{
  "num_hidden_layers": 8,
  "hidden_size": 576,
  "num_attention_heads": 9,
  "num_key_value_heads": 3,
  "head_dim": 64,
  "intermediate_size": 1152,
  "vocab_size": 8192,
  "hidden_act": "swiglu",
  "norm": "rmsnorm",
  "norm_place": "pre",
  "norm_eps": 1e-06,
  "positions": "learned",
  "qk_norm": false,
  "attn_scale": 0.125,
  "bias": "none",
  "tie_word_embeddings": false,
  "parallel_block": false,
  "init": "uniform",
  "init_std_qkv": 0.0181,
  "init_std_o": 0.0,
  "init_std_up": 0.0181,
  "init_std_down": 0.0,
  "optimizer": "soap_variant",
  "learning_rate": 0.00246,
  "beta1": 0.95,
  "beta2": 0.99,
  "weight_decay": 0.16,
  "lr_head": 0.00539,
  "max_grad_norm": 0.5,
  "warmup_steps": 200,
  "schedule": "wsd",
  "decay_fraction": 0.812,
  "decay_shape": "linear",
  "final_lr_fraction": 0.1,
  "batch_tokens": [131072, 262144, 524288],
  "max_seq_len": 2048,
  "doc_mask": true,
  "train_tokens": 906800000,
  "max_steps": 3085,
  "dataset": "wikipedia_en"
}
Each number is 128 + 24 x the weight over its row's rms, rounded and kept within 0 to 255. Layers, rows and columns count from 0. Numbers have three digits each. The size before them is the row's rms in percent of the matrix's.

# gate: layer 3 MLP gate, 1152x576, rms 0.0997, rows 779-789, columns 192-383
# up: layer 3 MLP up, 1152x576, rms 0.104, rows 779-789, columns 192-383
# down: layer 3 MLP down (transposed), 1152x576, rms 0.0976, rows 779-789, columns 192-383
gate779 103:121126139185145133139129093103102131153110131136123161122098115184104120142130130126122130135151125109161111137137155167124130085159134119131128096117134132119162150113122129144158094144129121132106124104143103099108132134157147099149170150055116110160113108110109166144134141139134125106152117130108068107098162118116046112110115134126110158097144127135108143083115158124139126132111128110153131102150161135127113137159150182123159090133117123149138100138170129137084114112064099153129117130110097186174110108189146146148073155143089151115128115160158136130091176158122112156
up779 093:168171101141175119111168071123144118099165142139175130105130129130154137104119102134134166169140147153113159121179129132122118149112141130127156136138131130112104098108109119152146109181133139139153096129151129158126109132132104102112146063139082168137102104132117143085122126150168118083137120108139103117120105089144141097124146098096099169128126100151146128164160138144110094134205153165105123132108133083106144120110180128134108120114148105125116118139154130157134145151180107142125120139139124131101154109109145146115161161088141140161139122110113109170138127118136160148
down779 101:129099081101089148129105089102150132093102103168103095129116119086153123104133131158108164152123077090126099122132134076097126133085160161093100123101133157097167111127133147107154185137145156159164146136100113109095133109120108133118116094128137131150096166145124118113136130090127126096135149095119119083139085162145146143131121133094105115149128152126117156160147131140109138134155161109162093057129149122143134106124149112133119134115125158116145148119123128142125156136124150106121147068164144112120168148141136104130140097127152153109159113161114095091156116150167125164
gate780 106:080138152114089106091106119131184121118129155117170115167145167144117130154149136141111179083115122122116150139116125108121138153176115140127131136166095096132102093124155146123165090134165137127115123103120160170101153157101137100132164160107131122147128131116142129096125109072168099104130132115134103144063128154116091119120107173121133142159144143139194102131130146087170103165121123090157123127123149170146139136090110148113156116129139144139172126175103127120090131151110194155128103078133129143119149162134180126132149157138113103162113140118085120074121110087113108170
up780 109:110084147123141108117110130132122174101093078080103163104128116130143149102061144096158114122164133131137143148143122144113149121107149124124110120147151156138159080143158100168120113107087089156127140135103123094140133101127134116079105096127140160115138166132142172085155156116101159131135114128127119133102166094149109128132086142168114102109139086167115116133133123164125134142174145089151105122123101137125138152127151094178062108112103175124131161097163105138130123116129108128136124113134161086175138138105116111128139120121162126153109127141122148126096160125117120109
down780 104:170101148141142104111147147165157094111120122127126110179130168128138102135148099118165113146201122171127104156141102148116113105127114161102150135108158183151136168130129148115169165174129122139130102129074145112136142108133121147150165182145126139134126089131113132107092136146124098106122111129119100150127137105118156156114141099084095168141132152083118117122129167131107150114126081152067120107130119116175140113150129122135107145139137155150140181130087163130118140149118104138080134111137120114135094167129119158137163134126161156121131119140125097128133156141118145119
gate781 103:114141125101091150130170133188154111160157126166117118144117121116133111151171141127152125122108157170103142169119115137112142176110115121131106132148147147128117136135121120149177115097119128147125126149136126159101104124142144066101115142155161167098096143171143084076154137106152094142075143145175136095147142113101127134097113149152131084111136137142117108136140135099128143140118144136117133143160210171156102103145091115136121122157124128134114144157165162124119095115150142101108123123145130146107168118119152114124090133113130120128130130143156089122084163132114139091
up781 111:118130124148077177133138108067103094161130115101121091143151094116099180143118119135108127143156151128122108123121121088141128147109126111119114096096143123148143085158098118105142153106131114155094083131144132146150117120163108120137149184111093091151127136103153113120178079144095110120097123145121131109089124160122125146109129142123141117138120102109164151137118139115127105116161171095127105149146124096146151137105126157121144123145161107140144068105080119122136116169110174169123118125119119137151178114143111133130152175147111069079125143130126141094113104078180127169
down781 101:116133154121139104132076118120127142158141146134132173118106117138120146146090124170073110153101125120177143122144147144144126102151109152145118134125092133092113135097123118109143106140141141119128146111127135125146146132147121154149123140111106117137142151114126119153117098193103168150129118161116119119143113146125125200144118117141124149135130134097125126112113153158158117089140105125114148095104111173131131134135153141107107114112109133115141129110167100113116121134082106109140103118109092109117080135116105152139092120137086173139131142113134131165158134084106131124
gate782 093:151130162111137155142134140113122092152174160171082132133154150100123142146160149136136163117093102107113113136172120115098123138101152086076122116142154129131107171111132126102111134113120136162141117148035123157152089130157140162121148131116127118134135101126131082145130171143155135124105093157119136167110092163158104116080156124176135142121166141097137113128110124126134152123110147140093142110156154118107100059128115148126138101110172119129144156110116189101108076115121089088113093122105166124130116141144158182093119093128174155079136093165147165106120122136137097126
up782 103:103139121148096113113149058125136153107093103142124098126149096173128158081094120128109079126137153172112143123131108169160145085162134137186123150146139104162148079157119088143131123131128099134127116104143100140118155110138086130126110145126152130137147134150152143128144122161074135145169168107099105104087138120135112105150087149092117117119127094147132144123133100113120137145158078143130073120105115121197183167113120121117122157128132144080115141118119131159139176160131157124104117106111117111163138131087099084101163148099101103155091140100128097119129148144121147127
down782 097:153109133125156089087158114091122053108137115159154143143131154101133152164167098160143149146161144134141150128122152081065135123149131156078164138130086140124162132123123122142143115130095130116144177141146175082119088111114121130135194142121156111151135141092156135140154146138102124123104070146107071183165098083117143125124129092148055130111152124101128123148135140148100134116107141137123169114147119110128129090118122168149135117106133132122078081156100126110141114115096146091160110132105160115115094127113155164116124154116122153116125156152103144117138157120116130128
gate783 109:106130124104140118133065159127166117151127122104107092130143091130123104128135162093154143162130162117142136115123146097116106160127134146133126139150094170143158151138091120094189074120143146120149097144120117082112154112146111124136150100101138087174069114132149138131143143123132075129119102175106093101170125139122108112138123169148142135116125119148134131163136105137143141119142107129119131116093161073132131121164162108147106099110153168172136076079160125104082136143137125168150148188168129162116151126122111091131118097137123096132097130139109148123144168123151112110
up783 117:097113087138117137130186122147147166163110145154123118163182158141172155068172137179162111147118129132068144121127143133147137103126127180126137077118146122141132166152132142148102125111136115141145167099114100147152128117134080129134134123107168121122081145094120149129123123119154077167127111152102122152125157114135138150071142149142102153124137128130143124148138156146152071145108104100093102097128130132135151167139162081125160143119148131160156101136143142175135087150113115106095155169115157142150150086100139093113157123179158135099148165141122130134152148168109127100
down783 102:119114151150179118142116161101118149118156120160141126131154141146125119086117123133134128142097099102139102173116172123122152135149100127160130150129132109098128123159171149185154103115133138131151123145140126110135138092125144109133158112153125074089096110091143120153140126091137149162140109063118112122116111138127124142123126092124096085125135175149119108117140158179170099115122131105127109122158159116112156111118142116110121131122136129170130154173173088157157115151154074115158110122082109115135106094077108171142131165132095117146162124204114153124115148153110147115
gate784 093:166129156105122129110121113135144091166163082166157128105147135142144132048154176111114109157134098136157124159095114119130097136122121142129091196136139133119188098134136111138107116160115109112146136092113128140129113112128166145123164150122158111103162144149122097091117172154103108069145139163092105129075124126127114087137148116136128128073146079124140127097107159116149148151077137163146126113101158119153124133144110117150121135095138093146097149118145138191099117098142098110091140152168138115077111126125127138140146130144108144161141132101142125135176151121133135114
up784 098:075141171120132092149104156132134113133167134097139151130138142124110099119100127069102156172122117121131108122128092148104145116153098119149145141135125109112112077116132134140108122152147105151138151148125098111149127167125105176145117096162112119161129147074135114117113124131104099117109127167128069125135118130137141115174125131118116122090150166119155087112121156122139131073129102144123140128133193138129109108081110144128116074145124129116111132173081131109111123147134106123078129164135118114107120144157139162132092116138129085188160114116127155122121177140118203116
down784 103:119115129123087161097153114171139106154179131136122164112138116104118111066135130095126125138129097121125116136135134134096105129134147147104107154145146115109101177131120107165122100137164119120165120146104084174132150074149150112158140155094130122139103136174155138139134133146130101085157145104125144103083132104142088153126137119098141097134117084106123101081145104137135151155101138145099160110078121102122104150076154159106122113130131101152128136111121135148074119087111132109131097129101113166137099098159115173107131142093120116153132082110134130156140127129110122110
gate785 089:114129130173113116132123144131153155109165163139126114118172119124135136078117127117115127100143127113124139140079152127159152127146099127136082142152139115148109133148144155128089145130129113130166124121130118103105129174125126150115142125118143104130128134123119122124140093098123137165106143122161171081111136136124131100117110151131143121119089132116061154129110131113125119110117122138120101130084092101106145163147132111059109098155101106126159133091127125122134103113122112102100134134109131116132150146115144162186147135156124124157138109153155170187153125127082087103
up785 087:158091116111154077105121144133128116156147143117119129137104096136154148153138100168161131116155138131168121088142139123121131117154083106121120132111158176101126097140153121151116119120136140157111126130129136111142107160191143084132159097132120154140104126150119130145114168100135111116122130136167105137093076129136122132101154143118135112100136147130152151163117139137121128142164123138119133075141164141141119132122150113162151108111122102151139122136120118118141124115133084134113144128165136134118136128129108124082116120123123117078121115143143154095168157138108121138
down785 098:152163181097163116104150129128138106131098160149136137135128155121125104084150129120129106128111165136066102152097070150145154128121135143138105118179138160103102154118117093142139158122105121149110141140104176133127144124113147093117113155138121117155155123167105097124131159139124080094148085124125117103119119093144109133112124108142124085130134146080124126095172141115119095087141107081132168159108102140126121153139120145115093149132142141130094104125145172145095129062108174099144120132137115158125150105109133095085138122139098131099117103162134109131108123139137122086
gate786 146:090129117167116155087149152145149120171118138121148130146119105115084133134142127156151126100144114095139147081122098139099133156090144121157126124148142114131140130152109160129148131119141184135113129098126102151183115107115157149143131112123143113126112122082110165130150167142104143120132144150122154064123150138138155177122107133134149129102126137133114149157121158165128100120123145157107118145118138115101104129153183147124148151113133138114181167143122104139089108151156144137098080147122111184096142101112162137146147109119156127116169182142127104151132124137156116172
up786 109:134102191165101099116137122169125105088140133102129152135107102145128115125117107116099170119074106153125131132111110170106116132114097123098164121137157190153109161105136117126156095118154130086129138117071098125150108128119129136090145148142118188118147121140119147149114113149117139133135108142145144118154125123090113126118157126153153129139170149101097089116125133147094124112111089172150088125139148097104115136111146154160167110138174163153117114100166130135123117120143095148107140135078085144141087102126133103168131122091097101131154102119121099087095140111135154134
down786 115:125133151146151144161106140149134130102143086123157092148137130136128110140144096124107173173151071164083138117142150146124122167166140155133124119141147146155096115145178133120134138107143093127120146116128145090124116141160099114134106115112109128112121121109139128163141119112148102186104125112089141110133119140106129109115075131108124125152160131172129134127120150189074097130136163135127160095133122109094137143115128141115164144154133115114114127140120082128128119139161172158139184088105079106135118144112136102105119068112120118111149153132132079102112130157141154132
gate787 101:098075120162154130126143100166135134127093142109157118136129142123150164130088133126111123142129123114138113114134113157155114149136129148139129132127097090137144138141136125124168095116111156074158131149113141121115093109106120116154124148092131140164128129108112110176137107156115153181093110114117125150132139119132156142140124133144138143135129112110131087107133159122139111151135124111093135115103094118157131114128106099125156124113151193140111094108149144110108127112086104093091153092141138068114144092119146120140116148156125090160140139145148174116149130099115137158
up787 101:166156158126137146145085060155140105173128130134075111152133168155180138122116112102131088112112090127125099113111130114127184156164109129118176163129108130123137120142133156105140174108124104110111120195069116143107091122119143185135152144108074113124161103124131119122149151116106130100143133102116081131097093112133137152084098153133110158120119170124094125106169130126130137140095138102141166118127112138145129111141112127104127140131154149191170107183156114121146151098137085053142149122137094115133119143092118120153160123161164110166083130104130149117164170120144112124
down787 099:145113148120113150123137125108157106091139094136148144123136110119109101092123139149118159110123116123171095140156139116082073107158160195125116124145092124128178129135089107162123140143089115094146145137110119151098146120136091124143132144149118130182107157129118118076149109131101164179149108105126129115117123103109109122205114164130119143118141133145132158122134126152131140161112104145133137128129132157134126150165125132155144124114145112119172124118106101153184134105139117109147156115131141126120152166161131119068098136131133141171086096144085103158113137134128057111
gate788 100:156114154117101134151107134105187140117135140164160141119135097106120135176104140103107141122123159156161095093099175131138145092117103086156088142142139135100104134145130104128145102125098106141131094142106111132113143127122136129112178097103089126117097132150127087114133160123106088140142092092137141094119107112137182130112109112133143133151113068144144125118138082079128083147124111148158101126093104143122167140124115135188173136201146147104119143125159092131146158183111124108148114121079129131112171125164102097118159135104176161149109107130119128119126126150094118177
up788 099:117115173116114121176141117119152083149121158178153130103142118103131161156098119130115155162086140137149093098128158099151132109098136112116093131134117131105126131150146133143152133118081142117132106170099124121073114126141138190145166094079127118116118103125123170076147120107127078131134076068132155121123121146120139103136105125184122091121121102120130124133170134101116148136126149090115148127088091132123143114149111154161119128172164137136117143121123115127161101161161094118148125134146139116125140130150138111120116133143132105163114110140127143119100126133116117180
down788 111:133102112119164086156152139146155068134182143154094094120097130115108163111122163135147118139108136151161115130117154134152124182106170123122103134156104116126151103130179134126167159132112139121138139144156125150124080130168161166091106093115184126199118102088131129092173085113157150136158112086108117153098130127143143113139159109114108078111151141120132163120121143117097138111095171092102165122103113128102145132156143131131143159094115129110097105132081159135110088120144127117119145133136143130142096081124167091165083122154099125080128109114151171104131120108137097135
gate789 095:132138133137159099093107168140168144122134124133114137112095080147118162129098112099139126104129156122112123122116144105116108132124148165121172082063178139056105105128140126123165149098120149148109138142176090115157089109124122152089181180130161107111127142097116144145102090105111108089133147136154121123139175135114150129120116120051082126099098153114135115139100122107142112153100150108135110135074140146104141135090123144125156173150106144134068120113120130106145109109144121145120097141104091134138106115146157090137142115109130132117110139121108137124083102114144105134
up789 095:117134102131080110100107109124110113086135075119123120102106104098154129116130191101095128090139109165140106142125151145144141153177135098156147179138093127106109106140114097088100115105098142127137117087121149118099143128116094130142097100111095122116155119110122097126111161140144128164133131133063167130131133119153139089107145136134156114124132130184130101169159135114097163087146133144094099125128116077133136141089136126109134119099135141141109129127118103120158140109130157110129144135203102134144129113096105134138149141100137196136138148139096086132105120139120146136
down789 094:136139146117132125114131203141124154135116124120127157147139110117146147103148145155125112138120146109116140124108132107112172161148106140144129129145129105141081161113097113086117155147136116157120161134123122124142122105097112116121106144174201118123155146122114066126096094197113162125156099127147123130155111097138148125123130087159122124173147147132172115135109119197142133104104091138134134088124125101113110157128139182135119150154111124079089142132160132125125203114130120089119106142131098118101104140134127096123109102140105140140160123161141134140118124166138138158